config.yaml
d_mlp: 512
attn_scale: 0.0884
init: "uniform"
init_std_o: 0.0
init_std_down: 0.0
Each number is 128 + 24 x the weight over its row's rms, rounded and kept within 0 to 255. Layers, rows and columns count from 0. The size above them is the row's rms in percent of the matrix's.

# layer 4 MLP gate, 512x256, rms 0.0882, rows 225-259, columns 128-191
size [ 97  97 104  99  95 103  99  97  99  98  95  99 104  91 104 103  96 109  98 103 101 103  96 100 103 102 103 100  93 102  92  95 102 106 101]
[[151 136 146 119 130 180 111 138 108 155 168 121 160 159 168 156 116 104 149 157 114 130 119 120 136 153 143 132  65 113 137 153 118 178  73 133 122 121 138 104 112 183 122 130 147  88 107 129 140 133  94 150 126 125 176 123 150 147 148 150 119 131 127 131]
 [ 98 189 142 146 135 152 161 129  91 141 126 115 129 128 119 105  94 112 167  94 149 129 146 124  88 155 102 184 116 139 143 123 112 165 154 105 129 111 107 126 129 166 110 139 107 141 156 109 123 157 136 129 104 118  91 103 146 159 122 146 120 122 131 145]
 [ 87 178  85 101 120 107 117 163 123 144 134 137 139  78 111 163  98 129  85 142 121 118 116 132 107  97 125 132  96 148 137 121 151 137 126  54 121 154 135 144 129 128 117 135 103 107 137 150 139 153 158  89 158 115 121 179 125 122 168 105 140 123 131 173]
 [130 148 157 118 127  88 112 134 122 153 105 117 151 137 101 162 152 151 133 112 152  72 121 117 138  98 134 147 157 145 115 165 110 143 119  92 182 119  94 171 112 134 173 120 127 120 122 135  92 115 180 136 176 103 183 103 136 110 149 125 133 144 123 114]
 [137 101 174 131 114 105 140 135  84 143 117 166 128 107  74 139 139 154 110  84 139 147 130 135 120 103  70 105 117 131  90 119 138 163 136 148 137 115 140 110 125 153 131 170 130 102 144 134 124 129 111 125 118 129 117 109  74 136 139 110 122  68 124 131]
 [ 82 150 154 138  91 101 130 169 127 144 125 124 169 179 130 165 150 147 163 119 124  84 166 118 121 134 124 141 149 176 106 129 119 130 127 164 127 106 130 100 168 170 118 142 140 129 150 150 108 136 128 132 168 160 148  98 125 136 141  96 159 151 133 108]
 [ 96 146 159 163 107 136 137 138 101 165  75  91 167 112 113  93 115 130 103 146 108 137 152  71 110 128 127 130 162 140 130 160 102 148 168 127 105 105 133 135 149 136 151 167  81 108 203 115 104 118  79 128 126 102 138 138 118 127 108 161 113 132  93  87]
 [ 70 145 129 158 168 122 106 118 116 110 160 109 115 112 115 114 118 183 129 145  86 113 121 123 146 120 201 119 150 119 138 129 159  93  88 109 150 158 137 114 146 163 116 134 105 141 166  94  99 112 144 138 136 125  98 135 133  91 149 126 129 128 131 112]
 [128 140 123 107 157 149 123 137 134 119 120 118 149 127 153 142 141 138 124 119 162 158 176  90 129 122 138 145 180 151 133 112 106  91 133 117 102 159 106 113  79 109 109 121  94 147 105 158 142 132 160 133 121 116 134 111 124 141 117  94 113 110 136 101]
 [101  97 152  96 146 136 125 100 158 139 118 146  84 157 152 143 129 130 103  92 124 137 192 112 119 153 111 101 142  42 119 166 107 153  89  75 117  95 101 124 177 119 108 167 131 104 130 134 134 119 147 129 135 132 133 137 126 153 137 142 149 106 121 106]
 [125 100 127 149  97 161 134 132 163 165 154 133 120 113  69 104  87 118 118 107 139 115 172 106  96 139 126 110 124  97 143 129 128 151 160 113 154  98 119 136 160 179 123 100 137  99 121 111 144  94 111 108 131 104 117 159 170 129 164 116 100 102 123 145]
 [155 135 143 124 140 117 179 113 204 134 149 143 145 100 140 142  95 111 126 131 118 140 171 117  67 122 143  97 118  70 107 136 153 143 157  88 124 144 146 133  95 117 160 146 110 160 103 138 124 136 167  93  81 104 124 101 113 147 144 167 137 118 130 148]
 [104 136 146 130 133 129 111 123 141 123  88 145 142 116 176 151 157  96 109 144 130 116 209 135 145 134 174 103 103 144 113 142 208 116 129 101 170  98 124 141 154  95 171 133 147 118 136 133 109 113 140 102 105 150 119  70 119 119 158 153 163 174 144 141]
 [129  90  85 141 123 125  81 160  84  99 171 124 121 157  97 104 141 103 134 141 147  96 133 125 119  98 130 106 140 167 157 110 125  74 119 141 168 117 201 191 153 130 132 107 158 113 115 133 152 129 137 130 141  75 108  84 153 114 150 114 149  91 161 141]
 [ 93 132 152 131 137 127 111 135 120 133 159  90 146 113 135 126 116 159 175 161 145 126 130 100 108 143 150 114 148 101 138 133 151 169 112 118 142 119 116 131 108 139 114 169  84 134 142 101 105 135 117 131 128 101 125  71 126 109 108 120  84  89 139 152]
 [ 82 155 169 177 135 137 159 115  77 157 167  89 137 132 128 109  94 100 121 127 124 120 185 127  77 113 168 120 103 121 176 136 156 107 140 119 140  74 137  97 140 146 124 113 127 145 130 104  73 100 162 132 114 115 139  93 152 137 165 114 123 129 111 133]
 [189 116 154 161 120 137  99 130 117 103 113  98 114 120 102 135 141 138 172 113 131 108 161 122  96 123 133 116  99 105 105 126  75 110 108  90 102 102 143  86 113 148 112 127 124 180 132 155 110 170 112 117 118 122 108 144  88 136 110 103 152 118 151 110]
 [116 141 131 111 124 110 162 124 106 140 154 134 142 127 110 119 133 144 144 127 150 168 140 111 171 160  92 156  81 113 131 150 122 103 129 121 167  99 144 115 148 135 127 100 140 115 121 113  99 127 127 120 137 102 126 130 130 137 157 180 121 163 144 110]
 [153 121 166 109 153 130 149 129 151 146  96 167 103 136 141 143 126 147 147 134 119 135 135 130 162 137  82 106 142  98  85 146 100 103 102 111 153 122 107  88 125 135 123 122 140 136 177 160 137 170  92 114  75  88  81  90  75 126 129 127 146  98 106 175]
 [101 110  91 123 128 183 141 120 156 129 166 108  86 108 142 123 159 145 178 123 160 149 114  71  94 109 100 122 118 159 115 155 141  64 129 143 121 144 131 127  95 114 174 106 184 146  97 141  97 113 128 162 138 155 167 114 104 132  90 114 160 149 130 138]
 [149 135 126  69 141 119 127 117 146 115 136 102 138 124 140 147 161 156 141  92 144 134 155 120 140 142 131  98 131 147  79 140 139 107 109 122 125 141 142 185 116 155 157 128 160 136 141 128 164 108 104 153 112  62 144 125 131  98  86 109 118 111 123  76]
 [ 90 137 100 156 100 128 148 150 180 148 153 101 147 118 123 129 128 104 107 116 125 109 138 137 111 113 149 107 105 112 111 129 114 126 119 132 150 191 105 125 136 143 126 138 165 107 117 132 111 110 150  77 131 120  90 138 104 116 115  90 126 157  92 110]
 [167 125 123 151  95 143 130 113 103  70 135 142 114 142 100  92 127 132 161 131 155 113 156 156 121 145 122  91 112 152 113 107 107 148 154 130 140 149 143 172 136 149 100 120 181 112 108  65 144 110 121 121 132  96 130 115  94  97 101 167 156 107 114 130]
 [198 106 158  83 145 124 133 141 192 137 138 136 160 153 132 145 186 141 144 145 146 124 141 116 158 119 163 124 150 158 151  82 174 122 113 140 134  81 184 151 145 145 130 126 131 128 141  95 110 170 125 150  97 147  84 121 124 123 135 163  79 128 125  94]
 [105 123 184 144 129 128 155 142 124 108 142 118 126 146 103 212 145 127 131 158  94 144 151 133 102 153 122 123 109 129  98 128 114 140 141  80 133  87 162 149 129 122 134 164 102 141 140 110 127 173 101  85 131 161 127 136 123 138 146 114 143 137 110 141]
 [126 115  97 125 103 152 127 110 103 121 167  91 122 142 131 177 110 119 172 116  88 102  94 161 124 102 122 107 176 109  97 117 129  74 143 132 143 110 145 161 148 164 128 107 128 113 165 133 127 139 100 117 113 104 136 140 155 153 127 111 132 139 101  72]
 [ 85  82 135 132 145 143 181 141 143 125 163 105  97 178 109 146  81 148 130 127 114 150  96 166 100 152 136 135 103 151 154 139 116 142 176 121 127  90 117 133 136 143  91 172 120 172 106  92 140 112 109  86  99  96 134  70 116 143 105 135 103 159 161 161]
 [101 160  88 107  99 163  93 125 100 111 129 137 169 181 115 124  90  97  92  87 134 102 110 121  96 141 110 150 162  96 123 145 158 131  87 107 136 133 131 116 168 139 143 108 134 141 113 132 155 144 119 158 111 138 146 123 128 137 156 110 167 127 135 107]
 [139 130  97 142 139 141 111 155  65 153  94 131 173 144 152 123 137 139 116 178  98 121 130 151 118  90  96 151 145 128 156 162 121 133  98  99 129 109 132 136 116 135 153 152 106 144 142 171 111 109 160 122 112 138 117 112 160 151 134 122 123 152 147 112]
 [130 112 140  87 153 126 122 133 173 143 100 149 115 130 103 118 163 147 139  86 157 190 139  93 101  79  97  85 169 115 155 105  94 123 119  95 158  85 124 108 119 124 142 143 135 122 159 129  88 166 106 136 106  98 118 114  82 114 105  86 114 141 132 125]
 [147 137 119 136 117 107 103 127  95 129 122  95 154 132 130  89 136  98 115 154 142 119 139 105 123 152 108 115  87 122 156 164 146 105 105 139  97 115 149 135 121 107  97 143 118  81 143 120 118 165 124 123 128 101 135 104 130 122 129 142 134 157 126 152]
 [ 75 119 112 127 133 107 139 136 113 157 117  80 150 112  93 154 146 140  82 146 154 144 118 100 106 124 137 148 113 131 116 137 188 118 154 135 132 153 131  94 116 148 163 119 108 169 150 118  73 122 134 155 158 158 134 153 148 139 146 122 126 145 133 138]
 [136 153 103 143 112 112  96 107 102 114 155  84 136  84 120 145 135 137 148 168 149  87 153 108  80 141 185 185 124 117 123 126 171 167 124  84 124 126 101 128 123 144 101 124 130 100 131 129 121  65 122 142 117 117 147 123 133 132 113 116 131 131  90 133]
 [111 137 121 141 121 106 146 165 178 158 111  73 125 101  90 179 141  86 116 104 125 121 176 105 149  85 148 121 146 160 116 134 131 139  73  95 168 105 107 145 102 168 160 120 141 104 143 133 107 107 110 129 139 120 149  90 140 164 129  89 161 121 139 140]
 [ 86 165 146 115 146 148 140 120 106 125 126 176 104  91 192  65 106 108 121  74 171 113 146 110  69 104 153 147 123 149 127 102 117 130 160 109 115 168 112 139 140 145 137 104 123 122  69 110 102 125 116 110 145 104 114 139 109 152 151 133 112 123 112 102]]
# layer 4 MLP up, 512x256, rms 0.0828, rows 225-259, columns 128-191
size [ 97  93 106  96  94 103 100  98 100 102  94 100 105  88 103  97  97  95  99 103 102 104  97 100 108 105 100 101  95 103  93 102  99 102  98]
[[131 152 134 131 136 131 120 121 155 151 140 104 126  97 128 101 117 120 101 175 128 140 178 112 137 168 160 168 101 121 181 147  88 119 130 137 146 115 159 118 144 144 147 137 133 153 119 151 100 117 180 117 141  95 117 125 111 134 127  90 104 165 116 142]
 [155 105 121 130  88 142 118 159 174 156 131 143  94  97 116 172 137 128  95 149 150 150 107 149 157 107 158 102 161 139 175 118 114 159  99 116 150  98 166 126 119 163 116 139 142  97 143 128 136 143  88 114 142 141 161 136 129 105 108 164 137  99 147 111]
 [147 150 118 123 158 153 135 128 150 125 142  94 128 115 104 107 125 140 143 142 131 125 106 121 121 109  96 125 125 135 128 164 148 144 123  85 122 138 124 107 143 147 143 120 117  78 107 138 108 109 119 106 156 116 170 149 127 174 150  62  84  74 120 143]
 [110 148  67 111 123 152 114 101 164 102 133 150 119 133 137 130 104 106 132 166 149 154 133 115 134 143 125 135 140 117 132 132 148 152 108 111 137 129 128  87 144 130 146 121 104 181  97 146 144 164 126  87  95 163  82 145 121 151 128 167 144 149 105 136]
 [100 102 131 117 129 144 130 147  95 104 109 130 102 129 140 123 112 110 142  90 118  93 131 108 202 129 132 109 132 122 106 129 125 105 114 142 116 148 172  96 130 136 119 153 132  77 153 134 193 109 119 105 119 143 107 153 149 122 129 111 138 104 130 166]
 [136  82 127 124 140 101  75 141 122  91  82 154 131 142 121 137 131  83 146 135 117 114 110 141 136 101 129 108 167 139 124 149 102 121 148 113 155 128 144 142 127 117 148  99 106 126 172 134 188  94  72 114 124 134 107 139 123 110 118 124  69 121 117 138]
 [135 112 128 128 145 120 144 109 148 140 142 136 110 110  85 115 123  96 123  82 138 172 151 193 172 118 127  74 145 143 136 112 124 143 138 127 142 135 155 143 120 179 182  82 135  91 128 123 164 151 135 147 129 146 144 153  89 130 147 126 103 161 146 138]
 [182 126 116 116 141 118 173 151 131 152  96 158 133 154 133 125 134  95 108 133 134 109  92 111 137 112 122  94 132  94  82 123 120 119 121 104 150 118  93 166 142 113 130  77 146 130 132 113 125 111 111 129 118 174 121 116 156 169 122 127 147 130 189 147]
 [ 76 130 143 162 114 130 148 137 156 125  99 122 119 166 126 172 144 122 123 155 133  89 127 108 120 201  91  83 131 129 132 131 106 108 124  99  89 114  89  94 103 117 111 150 141  96  93 146  82 130 151 137 157 138 124 163 107 118 131 119 121 127 154 153]
 [142 151  66 105 121 125 106 136  95 138 112 131 152 134 136  85 119  89 116  91 125 132 125 138 134 117  98 108  55 103 121 143 101 147 133 127 115 156 110 115 101 141 204 112 154 153 142 133 133 130 104 123 149 107 169 165 101 120  88 116 124 176 145 126]
 [120 139 107 131 137 137 127  98 125 167 143  90 140 105 128  95 114 132 141 136 109  83 123 141  86 145 162 127 129 140 148 114 108  95 144 133 112 183 184 112 134 148 171 129 124 151 105 130 130 146 108 146 124 168 106 138 146 130  79 136  93 135 160 137]
 [149 114  84 123  86 123 146 115 105 104 169 176 167 142 137 156 166 126 128 142  91 125 109 168  97 145  85 153 130  87  70 139 165 153 112 118 124 123 146 151 124 141 136 118 150  78 119 157 142  71  98 135 120 136 122 150 120 147 119 150  99 127 138 118]
 [117 143 120 128 165 134 117 103 134  99 130 159 113 163 185 169 153 148 141 143 155  97 123 114 148 191 151 128  77 130 168 168 149 105 112 107 153 115 149 126 140  90 133 119 154 122 116  85 114 125 131 138 140 156  86 141 144 141 117 148 113 130 118 141]
 [154 147 151 121 162 110 143 103  96 147  78 106 100 123  90 106  91 114 154 152 123 113 135 120 109 172 156 101  69 116  94  98 141 169 148 128 115  99 105 110 124 162 165 153 114 142 160 149 158 117 103 119 128 109 129 137 147 143 136 142 124 115 103 105]
 [108 106 184 138 154 141 104 139 102 111  87 149 138 130 157 136 102 130 124 114 131 135 108 165 158 136  99 132 137 143 128 181 101 148 102 128 131 149 129 152 122 128 168 120 113 150 151 127 171 176 111 130 157 101 111 125 135  90  94  93 124  79 147 175]
 [ 95 135 101 129 157 131 121 114 112 149 112 147 111  83 128 112  70 157 139 109 106 132 142 137 120 127  90  89 115 106 159 141 146 101 142 150 136 130 113  95 145 106 121 150 152 128 172 120 125 151 152  86  79 132 163 118 103 136 147 152 122 127 160 159]
 [139 143 126 136 124 115 136 145 142 137 168 108 125 102  99 112  91 118  96 144 135 162 154 112 135 148  98 127 135 152 118  79 163 115 157 153 143 115 135 151 148 108 132 160 125 125 126 181 148 113 127  99 114 100 113  96  99 103  71 101 123 154 129 102]
 [153 130 149 155 170 147 109 154 144 125  67 133 107 138 122 150 136 140 109 163 126 160 125 116 138 122 112 147 140 162 125  93 114 106 116 115 116 179 121 115 170 105 178 111 128 121 153 160 137 130 168 107 140 164 129 147 123 183 118 132 139 172 103 154]
 [127 115 124 125 166 144 143 154 142 162  47 107 125 119 128 149 122 159 113 183 128 130 117 106 136  65 140 101 114 127 142 108 148 160 147  96 136 171 117 109 120 146 149 139 109 115 112 136 133 146 122 140 112 111 118 156 139 127 104 127  91 134 141 147]
 [135 133 129 148 124 109 159 104  93 126 103 137 114  99 177 132 131 111 151 114 181  94 134 105 131 156  93 148 121 169 133 137 118 138 129 116 136 180 150 120 136 124 130 106 128  98 141 121 144 132 151 132 129 146 129  73 116 175 107 135  59 103 132 167]
 [ 98 163 135 125 115 136 128  70 113 127 145 122 126 114 148 116 157 161 146 154  99 149 110 147 129 122 124  97 150 132  51 169 145 114 100 121 129 141 169 137 132 132 117 128 115 171 164 116 158 130 134 163 112 138 107 132 154 115  91 127 112  79 106  98]
 [107 140 118 167 138 149 138 161 151 155  90 119 164 122 169 115 132 144 133 144 145 125 109 108 103 127 122 123  90 129 148 118 114 149 136 113 137 150 124 120 136 108 138 152  97 156 136 149 110 120 195 118 157 127  99 113  84 179 131  89 121 142  88 121]
 [103 137 136 158 158 164 116 144 109 150 149 124 131 135 149 170 145 109 130 142 123 118  96 116 124 103 135 150 102 100 126 133 113 138  88  86 103 106  95 137 124 148 127 111 109 158 126 118 171 128 122  97 137 167 148 141 110 158 122 154 122 118 120 165]
 [100 139  93 132 122 129  87 154 118 131  87 108 161 128 128 115 106  91 119  75 110 135 151 149 145 147 162 129  90 133  44 127 123 122 111 142 124 146  89 112 126 124 149 152 115 106 138 159  82 153 139 140 112 144 122  97 154 142 145 116 159 142 164 135]
 [160 133 145 154  74 115 132 101 117 161 138 157 108  98 154 121 128 117 125 166 114 177 146 120 130 110 114 172 147 187 115 103 115 136 128 110 105 157  87 106 130  95  94  79 122 137 125 139 126 103 120 132 149 140 117 119 120 130 156 159 187 138 182 148]
 [ 86 104 113 159 117 141 156 117 142 132 100 128 149 114 122 128 151 113 127  91 137 132 100 148 152 102 128 126 122  93 151 176 108 114 115 145 110 125  96 158 114 118 107 138 157 130 134 158 127 111  99 159 128 102 139 118  94 110 143 127 186 166 129 101]
 [ 81  90  85 130 100 116 158 164 174 152 135 149 129 118 143 145  88 129 110 120 147 148 146  85 151 137 117 107 127 157 139 161 130 108 167 116 118 115 134 127 150 146 152 135  97 115 124 148 158 147 129 126 114 133  95 113 182 119 118 130 128  93 110 145]
 [145 146 113 139 168 157 136 116 117 121 140 115 101 131 160 134 115 130 149 142 180 148 153 113 140 151  91 144 146 112 109 119 100 106 116 118 137 163 106 116 124 120 121  69 106 120 156 115 122 131 121 111 142 137  95 121 151 102 180  98 112 164 138 134]
 [147 124 145 178 140 186 131 110 154  94 131  86 123 157 117 111 124 168 144 129 128 108 165  98 136 151 116 131 134 168 118  86 133 136  97 146 104 120 145 120 123 154 137 101 110 113 126 193 124 143 136 129 147 120 135 111 166 131 144 131 116 165 115 114]
 [146 127 113 135  94 130 140 113 113 115 144 125 127 150 107 114 123 173 182 119 129 136  85 150 128 138 164 115 132 148 126 135 143 129 124 120 133 116 110 104 127  97 153 131 111 116 182 101 129 142 106 125 161 179 162 116 136 144 127 133 161  96 147 157]
 [111 129  95 139 114 131 148 135 124 133 161  97 117 140 145 107 100 205 137 148  64 136  86 144 102 108 134 115 107 117 133 106 135 105 143 146 118 128  83 138 139 110  80  92 138 143 190 141  96 112  95 159 130 108 103 171 165 126 140 156 102  88 173 118]
 [132 106 144 126 160 168 137 118 120 162 123 126 104  73 116 100 115 131  87 110 150 138 110 114  84 128  88 121 129 113 124 142  87 111 179 133  87 115 130 107 123 209 144 119 146 113 140 152 137 155 111 175 127 138 125 139 139 132 110 159 100 156 187 141]
 [137  99 105 110 125  72 162 149 116  83 149 123 124 119 175 118 120  57 128  99 135 148 150 110  98 147 121 168 136 144 148 103 149 118 121 127 149 144 112 104 120 132 127  95 129 130 154 138 116 113  84 183 140 127 116 111 145 178 132 150 134 128 104 119]
 [129 150 174 147 144 121 154 112 117 131 110 142 134  91 112 118 104 135  75 103 134 121 113 183 132 120 149  78 136 147 164 136 116 138 168 106 120 146 119 129  72 134 129 128 122 141 138 129 133 122  99 145  88 116 129 116 101 105  84 169  96 180 128  88]
 [144  98 149 137 150  69 154  93 117 157 143 135 153  86 134 120 114 141 125 124  91 143 133 126 122 158 145 143 168 104 127 141 136 120 143  60  95 118 150 106 124 129  86 159 144 157 136  60 130  71 127 120 113 145 138 132 134 157 153  92  96  77 165 123]]
# layer 4 MLP down (transposed), 512x256, rms 0.0534, rows 225-259, columns 128-191
size [ 96  87 102  97  97 103  94  98  97 103  97 100 103  92 103  99  95  94 103 102  99  94  95  95 105 108 102 100  99 102  95 102  99 103  97]
[[146 125 111 120 120 125 146 140 145 134 164 113 178 147 128 156 122 136 134  67 158 108  99 149  95 120  97 151 112 107 119 174 108 140  82 121 130 140 126 146 125 137 159 113 140  93  99 102 119 131 127 137 122 113 156 127 141 113 145 138 120 139 116 132]
 [122 148 131 141 122 124 151 138 145 116 147 158 105  81 134 177 115 186 122 156 136 146 176 141 125 137 145 138 103  97 127 105 113 170 124 107 142 124 122  95 166 186 146 121 115 165 154 127 123 120 128 130 120 129 162 137 132  86 108 111 105 139 120 117]
 [123 151  84  92 134 140 114 108 130 137 143 121 142 151 100 102 152 160  96 146 106 132 152 106  94 119 130 155 123 156 150 149 128 127 133  63  99 118 213 138 134  90  67 149  94  91 142 121 123 120  96 178 144 122 125 122 118 148 125 145 145 112 141 142]
 [ 95 103 116 120 129 149 112 133 200 138 130 138 122  86 116 159 114 107 139 126  61 148 145 155 142 104 135 129 103 103 126 144 155 141 157 130 107  92 128 129 122 136 117 106 145 170  86 118 116 147 121 105 119 135  81 119 134 137 119 134 146 123 132 152]
 [126 144 124 174 144 128 143 141 103 123 100 125 110 124 126 151 144 109 139 118  91 173  91  75  63 107 115  80 118 144 136 116 157 116 120 137 142  98 149 135 120 176 168 159 144 125 157 121  94 139 160 146  92 168 170 135 137 133 149  83 142 110 143 129]
 [112 136 133 141 133 125 121 155 106  95 186 125 151 153 157 113 157 121 121 135 121 161 127  99 132  91 147 150 105 122 147 132 134 105 135 161 148 107 143 134 110 127 123 158 135 111 135 112 117 119 129  87 154 110  99 139 160 164 120 140 126 150  73 110]
 [173 160 176 109 129 181 112 124 137  80 139  93 111 129 150 149 142 149 109 117 146 148 145 126 112 137 128 131 126 116 138 150 128 120 144  97 120 103 132 159 124 141  95 139 137 134  92  91  99 169  69 141 101 102 160 131 148 138 169 109 161 131 152 118]
 [128 136 142  92 134 112 130 153 145  78 107 119 137 158 132 147 159 127 140  98 105 121 119 123 157  94  94 131 134 155 130  99 103 117 128 172 138 162 106 147 128 139 131 123  86 141 110 135 125  94 177 113 179 122 198 108 141 146 109 136 121 170 139 105]
 [114 165 170 150 144 128 118 114 137 128  98 121 123 119 127  90 112  97 145 151 147 125 150 168 124 126 124 132 148 159 120 130  93 132 107 133  98 108 109 102 120 133 118 161 125 117 133 113  82 148 130 170 128 146 114 122 127 151 114 138 131 132 126 114]
 [139 155 146 111 111 131 129 127 135 134 107 136  87 122 151  97 147 118 124 111 134 105 142 143 143 142 135 110  84 122 149 134 154 141 131 107 104  93 198 129 125 145 165 103 133 156 151 161 121 126 149 153 141 126 172  85 128 116 138 170 106 120 145 108]
 [158 103 142  99 135 140 129 104 144 118 143 116 145 126 133 144 150 158 120 140 106 147  93 128 135 139 124 144 116 134  94 141 165 106  77 127 124 173  91 123 138 142 152 109 116 172 100 144 106 101 118 116 141 164 153 125 134  99  94 127 123 113 132 135]
 [125  84  83 118  63 122 115 114 160 179 138 133  81 110 133 132 137 100 143 134 131 126  78 113 120 164 179 117 122  83 144 126 156 147 126 156 113 136  76 178 118 149 126 151 113  95 144  88 151 154 121 130 165 131 138 148 106 142 138 118 110 159 146 105]
 [144 116 154 103 135 126 127 117 123  90 145 154 150 177 152 157 141 111 132 124 147 153 194 140 128 124 117 120  93 109 129 127 111  83 124 125 102 139 175 106 117 112 161 126 146 197 140 159 152 131 161 152 125 149  89  95 131 128 104 158  99 108 132 148]
 [144 185 143 147 177  86 135 109 127 112 136 130  90 141 123 114 151 126 157 140  91 101 117 138 147 138 113 138 119 133 148 163 151 119 119 146  99  88 168 198 103 128 164 120 127  62 117 156 132 130 122 151 132 101 122 116 134 132 136 122 200  87 123 119]
 [125 159 139 133 135 126 154 118 136 128 126 142 102 120 150  81 108 136 164 149 163 122 113 131 103 117 128 121 169 126 134 147 151 142  93 108 181 134 120 174 146 131 126 158 118 138 156  95 123 109  94  93 141 142  74 152 111  87 142 161  55 115 143 157]
 [136 152 145 110 131 154 132  93 115 134 120 110 133 147 132 113 112 141 141 125 104 104 152 116 118 102 114 112  82  74 187 121 111 104 142 129 121 119 162 115 117 109 137 106 161 162 110 104  56 116 110 127  96 128 155 126 114 100 163 115 122 146 143 120]
 [179 121 120 128 143 138 128 134 142 160 129 127 120  75 107  73 127 132 179  77 119 133 125 127 131 159 177 112 148 127 118  77 120 107 121 105 156  91 137 112 103 180 101 139 170 144 171 117 106 133  88 131 106 160 138 101 123 145 113 112 160  92 181 135]
 [148 139 120 113 167 144 129 147 148 119 118 115 138 141 140 109 148 121 134 143 161 124 110 109 103 131 126 133 110  96 109 134 121 165 127 146  81 139  86 130 133 100 161 129 119 115 115 116 151 131 124 128 132 139 111 162 103 137 120 140 161 131 100  85]
 [118 102 124  84 129 109 125 143 132  94 124 126 144 156 161 124 144 161 134 143 132 149  89 142 166 148 149 118 137 138  79 138 175 147 155 180  91 149 113 159 108 138 134 129 121 121 136 139 143 121 163 154 145 128 128 154  95 120 123 117 149 103 110 136]
 [124 113 131 131 108 166 123 118 145 144 130 145 136 138  89 108 117 120 125 104 148 118 154 144 132 121 155 138 108 125 115 107 141 117 129 118 102 157 163 147 121 118 102 141 120 144 113 133 145 160 149 113 145 174 130  95 121 103 136 118 151 117 147 131]
 [112 108 108 156 138 110 108 112 158 179 148 123  63 113 129  83 112 145 106 106 134 126 156 122 142 111 102 139 125  89 151 112 160 105  82 132 123 103  86 100 149 143 146 155 181 131 128 159 104 127 100 137 165 100 140 137 113 110 161 161 113 107 134 115]
 [134 126 139 116 108 111 136  90 112  90 150  94  88 130 120 135 118 111 148 123 106 105 144 167 137 136 118 140 140 135 114 112 141 107 107 133 136  88 148 138 121 161 112  75 147 112 146 112 138 143  99 153 130 153 157 129 173  83 106 155 118 118 196 137]
 [135 125 119 151 144  86 146  97 178 158 118 115 132 151 111 148 132 105 125 142  84  62 155 124  95 152 145  92 116  79 151 119 123 119  96 158 141 109 176 135 104 170 108 126 148  99 123 127  90  79  88 160 126 122  99 107 127 113 116 154 127 135 116 127]
 [140 124 118  99 138 103  98 123 131  65 122 116 125 142 111 102 114 140 110 147 149 157 120 146 156 135 153 143 107  97 135 142 109 121 122 109 115 183 109 108 137 107  84 104 155 100 134 171 118 115 148 117 188 118 152 112 158  76 161 140 144 113 112 140]
 [ 94 156 156 102 103 120 122  87 132 144 158 111 139 104 158 161 129  80 128 108 131 133 114 145 158 112 151 150 158 110 113 136 141 126 165 157 162 182  97  91 140 143 132 103 146 134 104 165 116 113 147 142 120 111 119 136 133 132 176 123  86 126 133 155]
 [103 141 143 125 151 160 138 134 116  93 135 135 123 132 138 157 122 103 101 134 143 127 119 123 130 128 113 124 103 149 146 122 125 149 157 130 146 100 129  82 138 108 107 145 105 141 120  82 101 120 139 117 130 131 111 169 124 143  74 144  78 164 159  97]
 [140 117 120 114 120 128 113 107 181 160 108 138 111 116 104 142 168 120 123 122 130 131 140 147 159 145 145 107 130 145 153 147 169 171 114 128 147 120 145 183 157 128 132 120 104  47 105 160 114 118 112  83 129 115 101 133 119 119 170 161 131 177 122 127]
 [123 147 111 162 135 153 139 114 144  99 138 138  64  97 150  69 142 152 159 118 137 119 149 119 216 111 110 128 161 154 100 126 117 136 100 148  87 142 109 152 179 128 163 126 107 139 140  94 105 167 126 126 149 131  69 140 163 130 140 118 165 144 126 141]
 [124 161 165 105 119 124 154 142 133 145 100 120 120 139 118 124 154 106 151 133 142 109  92 131 119 143 135 111 146 135 154 141 126 128 146 116 101 132 118 124 127 148 153 154 148  99 102  89  88 141 148 136 116 108 143 101 117 130 161 114 147 109 158 143]
 [163 135 104 154 104 160  62 111 122 158 166 144 157 140 136 138 118 107 154 128  94 117 136 160 139 117  64 121 104 154 150 150 148 160  78 104 166 130 116 135 115 140  92 118  91  94 120  94  97 122 144 114 121 162 101 124 141 167 137 163 135 105 138 144]
 [135 149 132  86 118 187 147  99 127 131 111 126 169 135 133 148 158 144 141 133  64 128 128 112 102 149 125 151 140 162 115 105 172 120 134 141  84  88  94 126 139 123 110 130 120 168 131 116 154 133 153 162 132 122 145 112 105 128  89 119 146 107 181 116]
 [113 136 167 129 134 142 155 126 145 112 102 120 139 138 128 146 162 162 155 122 142 107 123 123 102 139 123 119 148 129 127 164 117 123 119 109 149 109 121 111 118 102 154 126 107 140 152 141 172 168 108 126 141 126 114  74 137 115 126 142 203 116 149 120]
 [146 105 115 119 129 103 145 150 107 153 126 136 159  99  71 145 103 143 110 111 167 134 173  93  92 156 126 150 112 127 118  71 121 132 145 103 142 141 123 180 119 110 168 130 131 114  97 129 125 105 108 146 118 130 171  93 176  78 146 148 168 130 110 129]
 [109 118 117 122  97  78  99 103 146 116 105  99 126 114 144 134 148 152 130 150 101 122 139 116 155 114 133  80 174 149 160  99 189 142 106 109 138 141 144 147 152 143 135 161 145 127 140 131 130 123 103 110 168 141  91 119 113 135 117 110  89 144 127 140]
 [127 116 143 101 157 184 143  86 101 101 125 109 139 164  97  88 139 132 156 126 138 120 146 150 107 135  97 140 150 115  77 171 148 142 110 126 111 138  99 115 113 140 101 169 143 131 148 123 113 135 110 193  94 102  95 122 144 137 170 121 140 134 141 113]]